Part of a small language model's weights: 14 layers, a variant of Adam for these matrices.
Each number is 500 + 50 x the weight over its row's rms, rounded and kept within 0 to 999. Layers, rows and columns count from 0. Numbers have three digits each. The size before them is the row's rms in percent of the matrix's.

# layer 6 attention key, 128x192, rms 0.0709, rows 0-127, columns 64-127
113:487503536544546509509531554529488602410405571529580542544467523516516433377462532497503521472504583559485507521455493439482470488506477498519466416469518445473550523580540472509474474596506501
101:536446488512474546481484500574441521541448509606334462454454457542462621472576479518432508502401481457602522442583491543518453468588480524465623465477480506533521443512495507466437525438464454
104:581477502510447509525458486448560557513475474479559510516480446485545592430506499467467462512413459410455566387508461534426480447491502390470567435577478436520517550494442493531483526483597390
109:441455524440538514442472499438469583425577607349465494530535468492462437506441489335516477443393460455496450489569568497554560553516528430518526510546508483543394556535535458508550523440522497
101:502551498525607502494503417482439473562453535483444396537487482524533633535441507472565413496420623637593529494433475479491445538485551547463469475505528472447465523493398549433445525510507504
108:479549466582594528494542535489514483535549502552456496477470471551342363453673529534460506416632533552509562528522554434519497540519648428502524497539533456495546473507540439591480517475476428
110:637496439510463491574498546499513504460596546423537447557533467511398408417526471507468539494557463537494421539454443551465485498391493493518534440572434457522547544508546538487521530509525492
102:682534481526558498499455497488501469563451465371475512500466538472504554444502544486543565536537512512382512443533482477502556430595541484548620563489438555494478492456454506546538535491504411
100:346587523483517446460491505352454539400505545451452543447480518544448520545548488372511576517602520523575555473517464480489487506512522491555597535481544540470483451502456552455572467529512521
093:359499474493543483581450447475466484423420503607426511557474557532442409562574428465576561473444423457463477526519502539480450522506467503481604486510574446516490540473481469410537511535560495
101:489518463512575519495469485472455521507509563399491489511437549510532510485546537526484633535464534477484456529522531413482489482496461483535524468475402495466551443513593551579460502566500554
105:472422497541447532518552513528525514476518534512437524453457497467513463493441509490381478484589496515539512493582530538529469471462569476478478467455393627450488519557618468618482490457453392
099:470511439492537518553484472465487530486523411590550490519491439510463588541513458571542474472512524473508481502613509527439473472492576522545524445517520476476521555516517443514480507480536461
100:511403509497583485525450437561508532459491510542502523549495498493513412523459459461543648448477455550461578593517500465549479471495466393522505512446518452468464504459500551528392552519498527
109:482492484619530498557494484545460531456437489471560512523447470466516488536586454399534574558552454492491600381495523453458555494502532461505547613506501531552442502508434563492485514499457494
092:465572476469630478498423478486457527489488417443460558505509554515474507597423522478510334533539526517517496517413580439468543450415498512623469537506607557523354501436547540615507513550537513
106:428463508454511502593553525490517495590488455488556509525511491467508460404465518471499478515518491545506703534409469486515551471456513441433468582475524532513417517461540448493508505513487517
106:498518556488508484453530459490490388471485522504480492457463608524440445542610498523474442566548454405444326491504497462487424530499545474440594449450420400547446530512569439345556412501413469
108:473592494438449487569481441434489610439534461487418433432488489495599463477471543526520586483489516560601382397361472551511535558479471611452422454481551406475474508565478429502520516484505464
095:526468521538548468488460507516415572444503535375395530510488467462493509461482540468563566509477478531507567394445541401499455512458546564479546565555475419505605477579458492450560556490439483
103:581555506555508500505518512398518596593583515394515493536526563511458520580540498530506488447466470442478568487535504469491531491425440454459641432534426532487468439525493531501489497538562426
101:543471481512564483435490459452505561481417418398492510552418581478478574461534530539563467546526460490609516452547496486501481487495458499445470506451457441475421548552554524492510503497453571
101:545509463460471497483469544350501511558455450560468500482469495507495486478484500507468615537592451589579431486551473495508536518510463526551448648506485559527518514554503514450487527409529424
102:600571513421508555475495480549518543416470522555371469459480449581461502621483455465513501465485582425567474564472529473509534495545529491485497491457572476482522510519511549495444566565489475
104:496471523432477477521514530527464520480437550510537500414553389485458565582547475418456468407570528476544541537563484562554447548491395488495490476450615581452543495608510509388502506445479471
105:482545479448554496548526538547453506527583482509492494566468451469454533433365491525443443525469522372508639456442538462543474540526470508472485536443490435529560497544534487442493531532598497
091:403569512487429511431501543530468509478489532522529469526507563503461545425614445587466608402524522469520481541595471605476572406484448537517543538525513527492478413481564528570534523523494581
108:546549485506493523497479460470505497490463465596569476500511478539538433486461456564544477546463461462529362469542558467521466539467470444504479456513532421507451441496357464587511484440475489
095:580500441497520462500546584557474509498457573461584514497467544511590540551474569568509494420497572540440536531635523483585463483527480506571564417500471576527449534567494467528501508522431529
108:607556512452550525552437547508545440482574480414530505539542502473508512427627538621528457541507355561528493472469521472492473419536479484503379458473565509526426432499460517467492535439547504
103:416506467510595492472486488577517459559544582491539522501535452517562456510543471551494563523426621523432445484583556432533483469403461567533500506448562394498482533512465413473537456509422378
104:499477534503545525494436558471536502478507519614483447526513524458400550508506517468513474493471600554420464484564506585514496500571488510444403579395523553506529504492521568488473446486462514
093:500549424382445526550505545411461533484474455513481466490471439513525538511532565501483525484395520527465491526494523537461495535561517504559514522506488540477461432509464560542473481563567574
094:519569506509466461438462553494445491489447490484530521530407531500534557493570497463485511480571587553433492486545434564449435544567479565545554536514452559512510545557473594393566539482562502
102:501464474447608474579419496421454496460529535614504416604600524418498437554439498544337492536465423480553477479497572519516492463476493428489524452497480522426501491560558496559474528468578476
081:536552491499433504548488480523470413506460500477555495520478463503476562523453554366510431539507424564535556534483595527589559498524578450492472506333583558441567499500567440553437458539478461
078:408480530492525469518554493540549435462481461448517444489512482551479563490578469591562479466411525485547514491440557476540521508444531512375461500495420592466486459534445483467491512492452500
104:451527578428466483557513521499557518465575595476448471473502485505484532560566555547434462414453520547507520503559487476553541525497620448348534502515516526507547480514535496439538469514434508
097:468552477537430509522517479490518459410467541469431428488465501558535546397557467519497412471524532456394498444462473554397504498514397518537434493552550387478423519512514513511516519515525539
080:548633528481540568380504604476522539488491536544509557443489528506517463479502499588519526520593574482553463524505496514456526570475435520509533494456534473483377473529473522454580524587502526
087:461531480538562456475442506546476498469489477493589631627616505468479499457538484474537485479462544450500442541545578487508477397518439609589535487516520530480558485467546458556518496487429450
099:457502442454448495531477491413536586481458517519486482542546517453510512509488453514508551632550509439524470540462553506433584477513500439466464445495468501474572458437647461497525559531594549
085:514521497428511500379463501523489549492495502478453534461441512465534504461433489585517517560577599484524438471620450529424500536539434463629511578489483456522441497564529509508556523536454491
091:572508516478507521491501487424467549536465487533528482536452536537527425420519470460476544590578527468616480475649498535440506513487395416535512462464517463529432472535558512598481461527502520
102:490411519444479378556463363507365537493485531552414531499437463469559502544462533441461511470389438499494529473544459454608574428373537493502443565491537524543482520559539549598437519515423576
103:600534579434472460450474454380608515602389465456539422547450547500504454460573525598442529476539492539439505513450441422509490496530382378559505515469515414522382472501508514496526586505540485
086:663556481508530531460453644490559467481583488453516475542490520526517549482459470460549564606569540499479557473480481508500435540472501532529505474546502411488474469490532420449532498532524532
092:503535467547539510432533585499428499477463550531494575549498574463528513569547500430571520547521639476420518469448525592384435500510546497439597483493449511455590546545457483486545425452526497
113:479493539434561547531488438503401482510562465512508567503557555531404365534516512383449515521482507461509527490556503426542501482497474522477507433446406506516436474486489519552434412454445508
092:479418480477470510597404464542512524512528449434502531522539429443569555435523492452475498504505354492439509474482542537509495508517542526472464551478471484549461455450461522600471432471419524
093:490577484498512517503504517430410476435425472583600525439525495550466467557577531497553451569459435463577480509498488528488420471414431562578528533438508514487535521464513460536463523477550485
076:466474538524506528568541489551511493486494493435521478484535521432589562631530548574444520448483437426521501513408577526560530521367570525472494472518439537493435523541476498573500480511454470
093:521579512551468513423544479395471457412502472511584509501447533539443460527558481517525536484474553557498570496412464450397493538482531482536603450522543473469453546432571464439511511498579517
083:470558414513535509434465458610525571521463457449528617518456523473495592480471436420482465538492520501567531533470491536484425420546507548578489421482465504551510407601409463476482523544523440
081:499473490559428503486511523470480539521422529543551477523567479524455489531451552478546520428494442492509456536445494460489494359492510474484543460455585552499558471422456472560427480466570501
090:534543454576465460406531539466380531416461477458479545466469537513476590497543465514524546557504606585502444524384529600465420565462520536542545513523522536518463510497405483496576484493505424
127:514496604549419497467444478473515424530573588471543499430516486527545507555468434452520486404497573550538479569521482545501578474542529531520543546451490534437451496507564546415530479602466371
099:489504600427503496521509446522512397467570397466479453487461532513547403559381559522435479451584482444490497487501478529499463497480589540474362556519524526623527416540495533574496523489548426
100:461406567373540536556435548523543499429533461529442479505582521464466469394519436548522458550528475459517531555561528454509446566533406459510490496541499493491389469478498534568504488422510516
103:525557542441455519400516552466523508520534506488574448462478582533468548483474531588521495418441485548493540538450487492472459463517580479468562517539474472500604548480449517400517572476512486
128:417559352457510542488439561424494511370480544438522453466435548467553543466572582500488522559559479511491489518497473550441504473538488536490516439547464491479453468510443485500528499497589518
088:540475465468558475542406491472441483546555493503530462547491498519526450436422534425590504498589461470528507473490498477570505413462443512534518482451537435488498501452450497462472438552413572
084:452418627475396507436520491477520471609489471397507409417484538547510510414555388545551516505530601511474534481451421513506521537506489544435521533510454576523447524455402509523483461451485440
083:571458453543531502554525470459395452540546463413419524491520462460522500450486517409532471461442444541535454460495401518576473416365439521562495364450512494504488488450523498514430463545484532
091:538478480428511487464381482472486440547489511482543605565574516553471464465442362465588539501481504545593442490506565513500543544541452398501511538470445455439431487512539492527469502500544604
121:525529643565524474471476455507492521599616512454473530510427544544562592545496428557508480476551526477522487526504535537500536456429558465499611533472524513497478602506512459423552522508536505
093:484469513500513436492509440545479568412549511464390447503537534579443577602492408427532558494427531515463478506453587475490469537526458502489543425528540572481510497537530464516497428491556477
102:477528439490446487524471562450519458517422445468560444432477522476555432487511533494505488576477545467494492474560534446475483536537447579465348467464506518586435545538560455523438522479397388
111:567453562442607545531406507473477479526503471405480501522534434593485449491490533446485502607602464518499428455564549455520492561553501477541492468549503518462503504415512467594526410496413526
100:466646488503522445479523558466545486500532540501419401552468544535542646513525553582543449455421548540410573527424521498450497448500470602462568513514478561562557565462573434397551553463605446
097:468513515536554513458421515479494478527597433430535486483518503521490460436473466509521485522459460461548620509602575469555465554490472542456417494468493554488466463419506567419442453511537514
076:464475523504570456456517483533458506521558443452460477519496507528432548569528465521528438518510582465546514535516423472430461563544533461484477563425422454445522414508481461482504460422510494
097:522480447605484495545594529546479507536469508492530538501523453577392463507596455502533586560546530573558486572504526499467488532480526609439542469492437543512501542410516619445488431502485476
093:449510411417488495627521541431568619478454434489513438558533489545483437483451512551506440575526567505492483473573427450424537421518507538491491435415464519535411435439497481449545466494515445
096:583494538474472503504382438483429510451465486530471524454592462523452436457514513608493549517513442495591538481578588514482479416556509520523471515527523509533527492430523530559499415420465483
088:419519500539550516499478491510499493545542467432406530566553503486573587577540547503531528543534583492488556526542579495450561521548527678462509487567436548499542504424415497372535486508537468
107:462477529549461500486507423439511528477542597437435469426546481567495606482538438516561510470550458547467508450553450518511524429556540466454497516535535474545494480470464577450524583472541473
081:527431439540539549599567469547462441552598537439483490502589462449360535535526519492501466484427468490434542503468610510563526544474505453405513428639502460480531552438545448580442479514417505
079:503548516464522504432456564530454516509501521522512557481449518531477488510350526448496444543559556451482426563556449537464562487495580449504479515554463507513559519661535551528582488555459550
084:468481563620476486451523509612498499468527481494518493549448528482490483517490460522469420525531511495583596429515420572458545464499529444521458517403543488521553408572478538418555492496572492
114:429516483567469392473469500574565481539522572512468552553489503500504570523489479507494568446495514416436449470495468489437517528519431558544545631516536496500438471497506368506519578516482560
089:534534496597468508503480530640525451461474497502494531496454484486586600504383483467502467399486551507543562563429501614449504443482573524379563489596447522532496553490444421422527566573514563
110:489483449479516590549490510442507515471369506468492468481575525553524454495539608451480530523471497476534520494526514454512407507556462552489443449471486470499525455425587525569455496432443536
083:484461532530489526650506435442558539463488521469410445521525515505498583512569503528405491445491333516509526512419574483588466508413537526460522419580519465455528483420468437532452480445578473
091:394453518566467548518545469561532413497461531426537510450553467501415476527604554546486513430498558578530557531451506517501516583475568613421523441537471505503562499451504442398486490433438458
095:456554480523526543377573512484468500460410489457591516534483566469492496449499465552474513475499639507535462579483528478457514471545465474530608550416493524576484510517501474494516516472495446
081:473488500469521480606521486463475543538577448545516453515498488564550505497433423545502511452383430458503469493551522548431507467512469471558473503429554520486491456496520463602453473505459455
104:503448450577543537429553555574453515506519460510489511517508445413488521518616478513564521420495593582562444432519418475539507520507476625474550550434500529510587551399497560388511390561444486
119:544567579539420419480508454486545481498523509486452422425421536502608543468442477490540536467536479484365506555391468514494524503348436466510570442502536459510469562501517471450521553516482539
113:477499488508536541451560513529527530501426483480414490483496503469480555489507443533584533602495492558514471493535518567513486541510546543405536491524452499545518432409522589444527416508566580
089:451494465506408438386490445508477500513502492507566535465541485429455460478500497559538510473441575491430585430544513555587578444594497478505550559394502420512443553575528489403511506514412615
107:515514483482446535505502525494520502560456499462536467480529420569514503397625528572523583517606500455531588437488396533446462490465499552525400464547508411536554599416479499420492479499576494
082:553580503491507476482531508486434555560542524525541543555435506437473509482396471531474463522483619495523412557598490503511461502457455336575524540483515484484448442617525559496522518534533508
084:479506534409431559529387447438505455477522487499458502509551475604511450523411548479468529574462427508423439529537487491520490404507459500587419493422503504560533483499673490534463567444487515
100:545485493450513437462385496489434436452495452537576452510535549519548414448516500436514468460534492557444426469482537546506579510494501418492478501430466551512438501587466463500443551525403406
079:506501506543571528567452495537563523489461514494456419481490557554484491493594524503523557413569403491573524440407578494541446450473543571390537452561421490501527558378485434466439533489521519
103:579449467463534522555444539555468528449509529525483476493500444471476492466567521481511598523498421519465432500486536500456507463513551486523454536485525483526567523492568494551475538454491507
106:404537560454552501440462493475464673383479528399409553523475537519429526541489482366547461512417496420585537473421542481478540501494448515506523503480540453511446508499595575470517520606552584
104:437543481430391488546505515438504490491523458405554501478482525444559540442589532539475526485564470494536502478474423584455540488511458568486473518525469573493505535577594446418527512475541528
103:326536492549591514519496451486510507524422442534485488495420505481546542481481522449553549482496559544532612436473513463521506512566539474481470540465555499456421457487435460580484471488490486
108:504469474521554505575492507544498494520499495506497577555468501510369414444567451497536553479572409441519672520495534411533456504497508447497590539498538487497528446539539499403522530478541466
104:521456527444526523478490473525505453559453449517455523495470536472524604589382490499516429489363559359381574536556503492544480484605489504419554539430445531499517530494506472430448498527489514
104:498528469465402514585538503425442593570482403550530480506496439490603590423313535541508472494393521454614551415411503505472550541463452547485426483550500494491506459508472490562476535505584537
107:484572489419609480455447459364523508540614490447492472492551506550485559585585558571610544463434508566482411522554526464509501498491495542572509462520569398481439490483425487482520515484534505
093:482460483510497519567482561561547502453527493528482554479543463485511475474360523467539491443482483557545559551486522523501518475520537555577425457496520630469516496475511510516475494526592484
105:574486522543512496460418525473513571481358491555508543554479508474553524412521470524553624511518584581426490440504481493474525461517486573508434620537572437455611489521420507548504532494482433
109:554606490478581517510507512469546431553515454417669557563502556485569434450477502602524435620494450515433473516412530354473537476494468459545407512473500485528405457450476507545480505534542548
100:554512473564526477447471454551444511489526451448431506575500515450500491501478506493527478567520427452453494415396551475504549536530562528528470569583488402563574490445436504533547543492570539
110:472457484465568475524524452474511518462520480455441486502441501484576387439382551455511592532497486611574524501434507434551510536476566470495439537446476434490398630525551441490491526489461482
099:469522511528566503409489459473413499454429556469419539499457493499511597664532485473512468538563535485613456492584564453516432523453517560530466537482568542445495480590481533475520485474462486
110:550519485436444501507461455498513443415347448613463477474463543564508556519526486478590446523484493509561423525520464567488460503628510497510509461534555529506479488429418556451493497507499621
096:487509482424488548490466510510517529469568485571527477460471424479447558499487482507453547533485495433534430410648560522542519491598453502525470551410466553542514489575528522527476519411471469
109:559457496420457505464459440474510591494478535468463487487571424499575459619426411403528535457418418473531422513481508514544528556463409493496479508541590478501444538570410470477508573416528436
105:622501523569471518496543521455507577497415396509529492463424504490465584495541537515495441490626433509619536403526496505472500517583556489488491462499467538511503512612512504480469516440455505
112:545374543542474525387494480448525481541501536371477504518475600460500496427509553537479550501487413522506404537578497511527474479504515462468509478504319535483474502495589539565517462439468535
115:616554516423439513552458518434512460485545459490441461505514529467436517493522482491486543524545433459543526454437455575532501520516441485431462572469514547500460439479499595414523533485557487
115:535576459532529518484478480576501518560494459491401476501498578530512492603550501599525567477547516570546482542493518514530576440480482585523485555468533545473445429453513537611506534536425522
094:435435463455470469518549548532476523443446523608538574495479552491530484498475491560436646455574500496497539625616482546540493472514382499585536506445503553485546487495602534570465497550517600
108:544522509446554511523479520477507532554539489512463429545510496505413558479386500527473387463518606612557535594421478520496464531491491565472333492454513526455591536548579548502448540508553533
108:570445542496555482493500547610475538492456567425532488522542466449578546489472565476552484460425501624508644462492523496577465492565419481435410507444558525507483439544423546432458517480463583
111:472514486503513472534494467550425440485478525512496459532491523492532559514510483499563531571453521514499381451452471495483454543501438645485497497451499428530518552530461494306561424544451545
108:395519512525528513483472472410451505538510471629383455502494514509445503583547468421481519549465468570532477469523510549457525543579530500470509666500512554542483470475474534441446514438517488
106:411448480448499510505508502535523388521562453597593510523584478473483503469497438569526342507473479518522509540573507581517496495486527495474368555491596507543406537439491458460534479400451570
097:675471438540540525469464481600525450620410518569466519518451503504509628525551466556444413495436586478510571495558492499506498435537498499512550480481526507523495511438488554503401523501520404
114:471533497552530547456530558499481535449546599551523486528483535556439363483539479527504503404464572453493395572568565500567509556498509499490487439506534447499520478596557455530507465531483495
106:486483491507486489569465453449553512452475450575563524476527573454493396589477501515531368507549500494423375475497517557484464543445487503505445408454541521465455555478545482528513422498499475
096:380507542503474483500532511500522480475466503610599523473526462494493451617477481364518580498620557563479536606441496495502553536489482497539375649486618568505534517501511546471497476531450585
114:455522540450460519475496460578514473473493462679400486423488486523565458510548497628442511533482476500585380515400505487502413522498468584430365417453555343479576468500506434461450496486476484